Part of a small language model's weights.
Size: 12 layers, width 256, MLP 704 SwiGLU, vocabulary 8192, 11.7M parameters.
Architecture: RMSNorm before each block, tied embeddings.
Training: a variant of SOAP for these matrices, 213M tokens, 6501 steps.
Each number is 128 + 24 x the weight over its row's rms, rounded and kept within 0 to 255. Layers, rows and columns count from 0. Numbers have three digits each. The size before them is the row's rms in percent of the matrix's.

# gate: layer 5 MLP gate, 704x256, rms 0.15, rows 114-130, columns 128-255
# up: layer 5 MLP up, 704x256, rms 0.151, rows 114-129, columns 128-255
# down: layer 5 MLP down (transposed), 704x256, rms 0.136, rows 114-129, columns 128-255
gate114 095:160141131075165109177138104109107129110110138092140115113128126114132128111155138114118135130147115131124108121140106131152135103147108127118159127096118137120112119112109139158151125154137109148120128121139091108121135140150163174141139141147108101129152115160110118128125079138146106105111100152122132158123134097139136134137171111129105128128122174128112181110122160144166121129113
up114 092:142144149097097090130099096089086135152092162101076139115109136096125179153135151156129136135096137153105098081117130193134126124129108108155121104130140126138124105097167126110114103130131122138128125125159146182138152126127154156100153175117133092145148100092172126104157107126101141074167140111137133125095118130131131127120131129127100118097150123138106165142122170107151151136124
down114 082:068093099146100181071142122178124158080137103118113111115104105156162121138128115117126116112195152117173180139133114115159130127097117164117102123144144165136157106151106145136105150102099131106107122092086104127120124162113149165127123107165115134114146127128136122111109082124110134136104127105153147148153102129110131098080132138119148156111143103110121152166121082114059155124176
gate115 116:138124157146131123143126149117156175186120113137123135126140093104088126113140128090122132125160118118154147164151144154146172125125153108132140159133113107115104126097107132176138131124114155090121136093153177110113111130160123160138089100174099110114113084098126057173132157135118119137116148109122077148105126114100129169133152104123144126129125105101153124115132132193102108136138
up115 109:117152144145132111149093160135095144075110157150080138120162137133131115142141146131103101110176117146119114134149142132117076103150100175147129146106152144087147120115097170078151077137122134096104119133129118092179138175119106119132127147097122087125157138136110086117124156145132143136126143155123102156131114106125094159128145140093155153128097095161125130141091159143112138118149
down115 103:118135162106124136167143145137143127154126108116140153109137127141112136142118125140091158127114123161125101142144147127148145105127099120102138086186100127148110116174092138138193124151122116111125151145159152085129136116132150130105086107121136150124121073144141160115122081096105108154132123124125124138096141128123102112142115125080126155136168118112125117139071124130129119081145
gate116 097:149138160123157128144149144123146112156099099101145136150112126114113131119152130103133077116083137152083118149162122123141129075126160118171092119124134073132118134129109109180157131147159140140143127101087119101145145145093142087123138157139146192152110112135098166106151169139135138123103152132120146151147128104114113110138101121139179115137088109142096144114082148128102153161118
up116 096:146141085169104215173108122159109140102134104114101155102142126090144107135135140117155079138101118129127129120106147118123120142095140120143108150134115103092133135146155128103155095099070148079122137097123107092111135085140121112139144152157134082075131115105139145139147156102146167126163130129126145140156127136118145142176119145150160080123161148128096123112113151098116122159102
down116 106:124103146139113152167128080103125103143113144134101123091114108108133120135136153092118167170167174125128112150099113116118150144155170126152114122082131075124106099144151150133120151071062117096127093103094081108120105163109132148117104160100120096126132136128149115160167138160125126110126161133111115119123144113184132111148191106141130121126139108121176154138098086153167120119147
gate117 098:162176165126172090101130140089153110137123076171132101149115142133099139119181161148158154145108117159153136093109110086143158137113110160140116108149144085158054123118099141159125105165127094162094117095132092115152129141092129107079137105107137130168117126139163095122135079121124130151168110139110153141113171139151138139102144122135142119140161172125117105123169154108124117156112
up117 105:155138120117047134127120128177140146141156105140135101141086084178136132169108114120115093130138148128122134128064114147100144123087181158119118114130099129149120149152123135132182126124083125107084127147122148124132104110140126112164137113134144119101114103161114126136135151122105118114153087108136121173134118114101139147171087093128156149107157109130105127131152138111162140142151
down117 101:132141121097139146143092177133147164107105103129132101104118155154071139160187157117105164141122145091135159089115145126157104102131115112110151119137122064139156144111097138128106139099110119185112127169096139138124094136131133132158113099092150107163129136132104101141141146182174148084177079143141152169062098133162154138127113115169120177123134103136109136143133115145118129157154
gate118 111:137138087123162120145100137137174096134168130136144154121130126148085142098144137076162177131146140154112126113138130106114110062129139096085143180099136122138131174145144098143099135116125081134137144147104103109173154152115188137117130149146176125101128094129145114136130149141112112081127145153156114155122131147111137128130114129136140137152118072095101101126109138168162124114094
up118 120:137127117187105156140146083164144125168105168160095158079110130124100134099129149112151111111111151107139120131126144134161082132107172113087110107120157116123109120167126110138138145075129163184085136127117141063127134140102129108125146123136112099075127164142124133122127113132153142139140114163124103131121097147130109113154141141097149124141105102105131152171160128163121170140142
down118 096:120087120119128075149155103152148125146130143116114109173149098147127079118146105168153104105104129099153089137165133148167139096148134130122131135144108142122116115127149159152115179101138110109105124146095139178146107107109112125141127121153126083144171176121113109105183142101150155173146156161155101115147125086153143123136098122163124111111141127127129112152121117123133121170124
gate119 103:144150156144129116121158167096135118114111141146169095181121099137095148128139106095123123116104158111122116152146120121089124157051094144122124123132105069126125116142100146166114098154095126118097151100117128150143143091077148124129121117122159128137077112110170142144138102140100163170110142133130135164136134138116133114107130131124120119151145143120116124095127169096105147097093
up119 102:101128097110122125168042118159120159182172141114106110127115114138144119104137137117115129092140133163157080126145123133147132146180140165138122153168111176143127124119103153100158088131153128098145150135117169136085103125113103113124129138129111134138151112127132105168132123110131130125123097129162135105105098099128169165122104097144149114107130083132137144134105150136164158140180
down119 097:101091110118156127136110112102177099110134119126134133150129109093168123121112182114085101164110156125136121136128137111136110145093118135137112110143119126149134117157139117158137144104154089115069097143073158157121096111098150134154143096122089135144090082162130130159126089127084137119142130173158141162082112121121097145112112133171125148089153130137161108096122121128170137122104
gate120 104:090146136122148130114108164129157138111137123140087138147155172155156131080153137111088119081081106138104103121142162115133140107160110152166144133122129150137128147113125072134100135141135147120102129106129093112109142145137110157124176101083154175123177135096146134066106127140105118144150133098098131098149169111164141077158159113143097103115141145126129103142136139152130099163149
up120 098:118108126100151147162130136149165092125117137127157142164132149078127155106130150146119122118106121138115148096145112110113119094123132141150146103110126154127119189129132122136151148119129097114126122159137094095146148128136111123118182151107134148129146110128143105088127129124143165140115119120143077136164110190122114123105126112142081122139132125141155087114105133129066119063128
down120 099:116185162133088147139153118115121163136117147100150077090117127139152165140123138122132161143147109136160125146110114122127126136135131076105125124154122123134134103155128113137140092130142141122137138159123099147130118124171141170132110130158103170111129099138120126120169146122125132127161157147091141169158088148084140160135150151116150153127151160110116166122108119107123136103118
gate121 092:152120095160135129102137143103146141194126147107138106124151171132128142113108117145087101150103103128120123129134115154083126142131183138116093153155100133108123103083127164105108123122144110110146135097124156182074076143123144126143128181127144110149154140156085131158097144116140136127119162161096159128135144110158138166093097137132162106128147110154083176155138173095150132130108
up121 090:118138125117138144163097099134119169122119131093093136128132128108115049157172111125129115104111115130101168108119151162159101132137106103086135123148144110127123123124129164124163110135151137135121107122120129113112133205125102204145120134091114127134146155129124128164130116186093088133119123110155129113127120149105117117149138139127134146105149076147105147113096118148159111109163
down121 096:145128105114127160126146131118159084145104137102125106119137137135143072158085119144120148150147102168106139107158126168138146107116145129113154118130099108155131105179114122160156081128151101109138119119147107147135149157132145132142136145094139135115135128115103139086115109146137171160127120136058116152149126126129128109124122130149148131117142174149107134164160119148143110137127
gate122 098:136107183147132137121101124145131161135159141085123134064117143147143133149150131122097087138126140148156131150153149049141109158113107113089134132167169125128141119167130088096130126084100121125147122127115171137097127132123130167101116174117127104164161113094120123115122136113139135161145121119139125136116147115124094140116078130191110146203103167134141148131144139127131084104118
up122 096:136149188107136138133098105151140108127102131076104163114128112100115137115174125115144104168121125125183124131082170085137142132143176133177143125102164139154143126155161102158111143111096125132132132151153155125142125120123159142121095149109164112184108132093096131101166082133114155129126132102106137139081115155158113150115129123120072151152121141111123145136103155097121141124154
down122 096:117120127121124110124142137100112104156106096158100159101111117122152118125136080140146132128136102149119145117146102101156126146131114125148153113096147118120182097118130090117124147180100123141133152149089149097106123122109107144082113174143128129122133150161138185099185110173136147121146149133127153124156158132120124079141109163145140083114121084090141124129129102121134180144130
gate123 096:123139126159140124147079124119119130115111087077113121081107094108095153139073134094131143188063156109119144124136177136104118130117073111134102122162136121155133099147155180128095136146138145123134156089128106200133131108102139174100182110144144147145104110171154143139128128123135110134133138095167111122105143099097099124173147142164164132138183132119113123123120128121169125158114
up123 098:087155113119120145111130150110120120119110153160156123156172168141079142107113151137168121116123111118147167154138134124125077088105176138146141077160116122103088129123120117125102118123098117138109115126129138108109119108194114071147094084106140154127105156112117146143140126137146162075100129112106133106170110116162160127133139116115113150127146129106106084095140083148131106146161
down123 082:144137153149134150181170171171158153096120106134118155162166176147153139134169123153117122117170116107080112099134115132093130110113080116160117136104131097137140140156092112137122116107145153115133101106112159126131131128134131112130074169120143101118133126146088090144141144099116141126125150153113133163129122117112113136117111128087125126146140114088120126127144077162104101089124
gate124 107:119160137153155133129122109087119135132142130121113124190106124110127171109081131108125183131128096154090117111087114086122124116118128120137157125145128127106122139106107122134176162137111142141130134092142074129112141120089145118114160118141132139121084109117150182085114123136120132141139123131112142128125103150099132131113150121123123155131159156144101144095072148164081171076115
up124 108:094111150128148112140099162143142107146094147115124134133126121123140114119122139178087121141144122101165117147131122156116131163147123164129125072128102134121169156140107142126106167096104110104139150108129113149105112144147145095123094134106120116127173186152160121140123125129095116098124107124161131055145152063104101151129170136115155128162099117127151121155140125116124123159134
down124 102:112163132115134148092143104114099115158153138109168142175113110148095148140102123098159143116110149166091120116100147101089137128114135124168137130132169154124127125120140153067144131160140125158146126143131093134140146115087168130099125114129145124114075108145126130073098184173164118131144138130145146206086136181103145109122133126141119116115168139168119136092096121157101152121070
gate125 089:090141158089122133134140121117151124124165149156135095095129128121145088107112164133096131089089121149127106146107134121135128145124128103130161151156136145107160112134155135140132152132141150095119135143091146154120127138139123157076112117171162123110145110123135104103143138155151083132146146136113147090143126104109140153167127107147145104107135132132108093162158123181135110141120
up125 095:144127145081162101116120141086125158142104108111118148109135171118123128142122130138131164141124131144083125133119095151135132117134147169140100128136121139099090120111107166138151137125142125161156126108153092165117171117121084105154081094144116126135118135188084135143133126160074103162138122122138092153111161118154142102088133129167142110139130117109123115127087114135114110090161
down125 098:119161116166100113137111134151112098121159130137129096132166142097177136142122096099161147146109136173140120148113122135145132157121129091127148166162140143126156109120149177143058105124117156132107142104176126102096170130148132117107154134116164135137132098125130146089135089116111150071159149097093166124129114101109133144154128087115106070115082148111139076118086095066122137127095
gate126 095:104185170110161169133094083125153138205117140122113135141130103119152114121137120135109144110145108157120127171120128133165116128117096128119124102106152110155126116104091143116139128128096120118129169103098121139119101140138088146118105141120158158127094134145142119153162147122157132087102110128101118166141122140115122112150147142163163139131131120173141156148110150127167133189108
up126 096:143085079183146122142141135094154124105136123090146079154104185153107140151096145120131133131129108120113141142127093114120123127153127104133112135143117085105135116147135128126087146120139103134103077103096135100085146171124152135098117079096120136122129150142137093095118107118096132132128143098165146142118115131124124124091139118090113102119118155087116166123148123135090117077140
down126 101:152133131111156161115093095123157120117150153119139128116151085105136160151142133150163115093087066090142092133170101061120132169114121125080095138148146162131158080126156121138142129120168116139126139138110106112153115129154122124132129158124097150161116138136107105133137105085171123178109145105110128111108113137141116108167105112159117134160111118110105149114114119147108162150106
gate127 101:135132099161130109109100150139144172165147117160120115121179140083091164097124106162122120091129127126078118112145121155087169124126113156176132127106152153151109108144125153109134091117163103152164111099094121092146150137130165111119143149144153109111142172125126150128081128102111135139138136132142128057071116089111138121126144141157127140100135101145106196160118102136159149142090
up127 104:142126123153107105101125121122149148145157151130086153118083156139179121108126064148150124133142142135170122101144079102109131116111137103117148170117175131092091101127138162115124144074173111098171119084116134103108132150144096122115141105155137092147144127151135131159124112150086159104127119153091114130049113144149151120120104126119132130100140133149108117167154105126120149101142
down127 099:119136124120085112136110124148113113113120132151167187131083093143127113135134102167124118173172095144090132137129125161116170136118129102136143139152118145125155140151133116128126168110137162124150121089120139203130113078117140157105148135140101124076162131159082134108129095135166152119131123110131117157150147114102130130143149135128109196156115124123128106168149125152124089110122
gate128 092:147123132135123114131137180164123122158096073137128107130128125128140101159157113175130125149121148102088094114158153121178123105113142140140156120141136110162180111197169104121098116122124107113119100130100152098155124125134099142108144153150085103123116141097092098095123132113120137142106138164157153133081138108094072089126111101174144142147094087141137143134075141101079152110093
up128 099:105110108123114140174114123099109118185115168104112110119123132096143069177127091151109172122134135137123129140065144109174120139144146172159135108143157128140131129182123131124121133155144115117143082118150146128145141119133119122129120119124083128115093111102100128115121116159131124142098147132169151122148150117126091123119144098149150144113113107129123117124127107094084177128123
down128 107:127133141130073126135161097113136113124105170092113092127124105130165111151147109117128150100124166086134150091129106098137118129110128146136142113137122075140090154106118147125164136122104150104156147135150136127109149098141106122119087144135118107132112102093102110129117106112139109118109128083126110176108140099142135098131112053124108088172158137110184097142128137126065194137159
gate129 107:145155147143141110132134168149113058126112120121149101156155104088120144150133112105103128086132113058119110148148123128166121138097126147105126108111123120169149111088133114109144140174121121122104164129098084140110126141124131161124151149105160145163143161103096163120140108140150114118096101144126093136139070147116155116106118134142105105187126116129129150109136139119127114173112
up129 111:155121127126110112186132152147147136091122074126147112123115111181132152149124121134114164097155106149156120148119114151128108157142132127150125096102150142163119135110124146113113130147091103183123185124062102134140113142110152148139111098123134137109133137133128168139129180121128105108145116153104117163131144130121145141122114122136130091120131136156118121124139136113135120175085
down129 106:140141140129109121173134082106124132126112143076153131088132151137092112107120122131148147186143149122102112114114136116088150132088090116133137152100110094125192142143148114156117077144131126109162138177103113094131134107126098137133140141124143119142150119117110113126126123159164126143134109130112101127136120159118080112160169126162135146111113123116122167091115117061138154137149
gate130 104:109130127127135101097117061094143095164118116100120146118075126139146185137109177110151134150106119137095130094151127138109142095123132113116123154059130153119114149118156124123132098091118136150154084115146117086157105154129130143103155178117107131089191117121144113126084089114121080176110100119105141153131134129137154143141143148141114115092183162147115136119127151106132113124101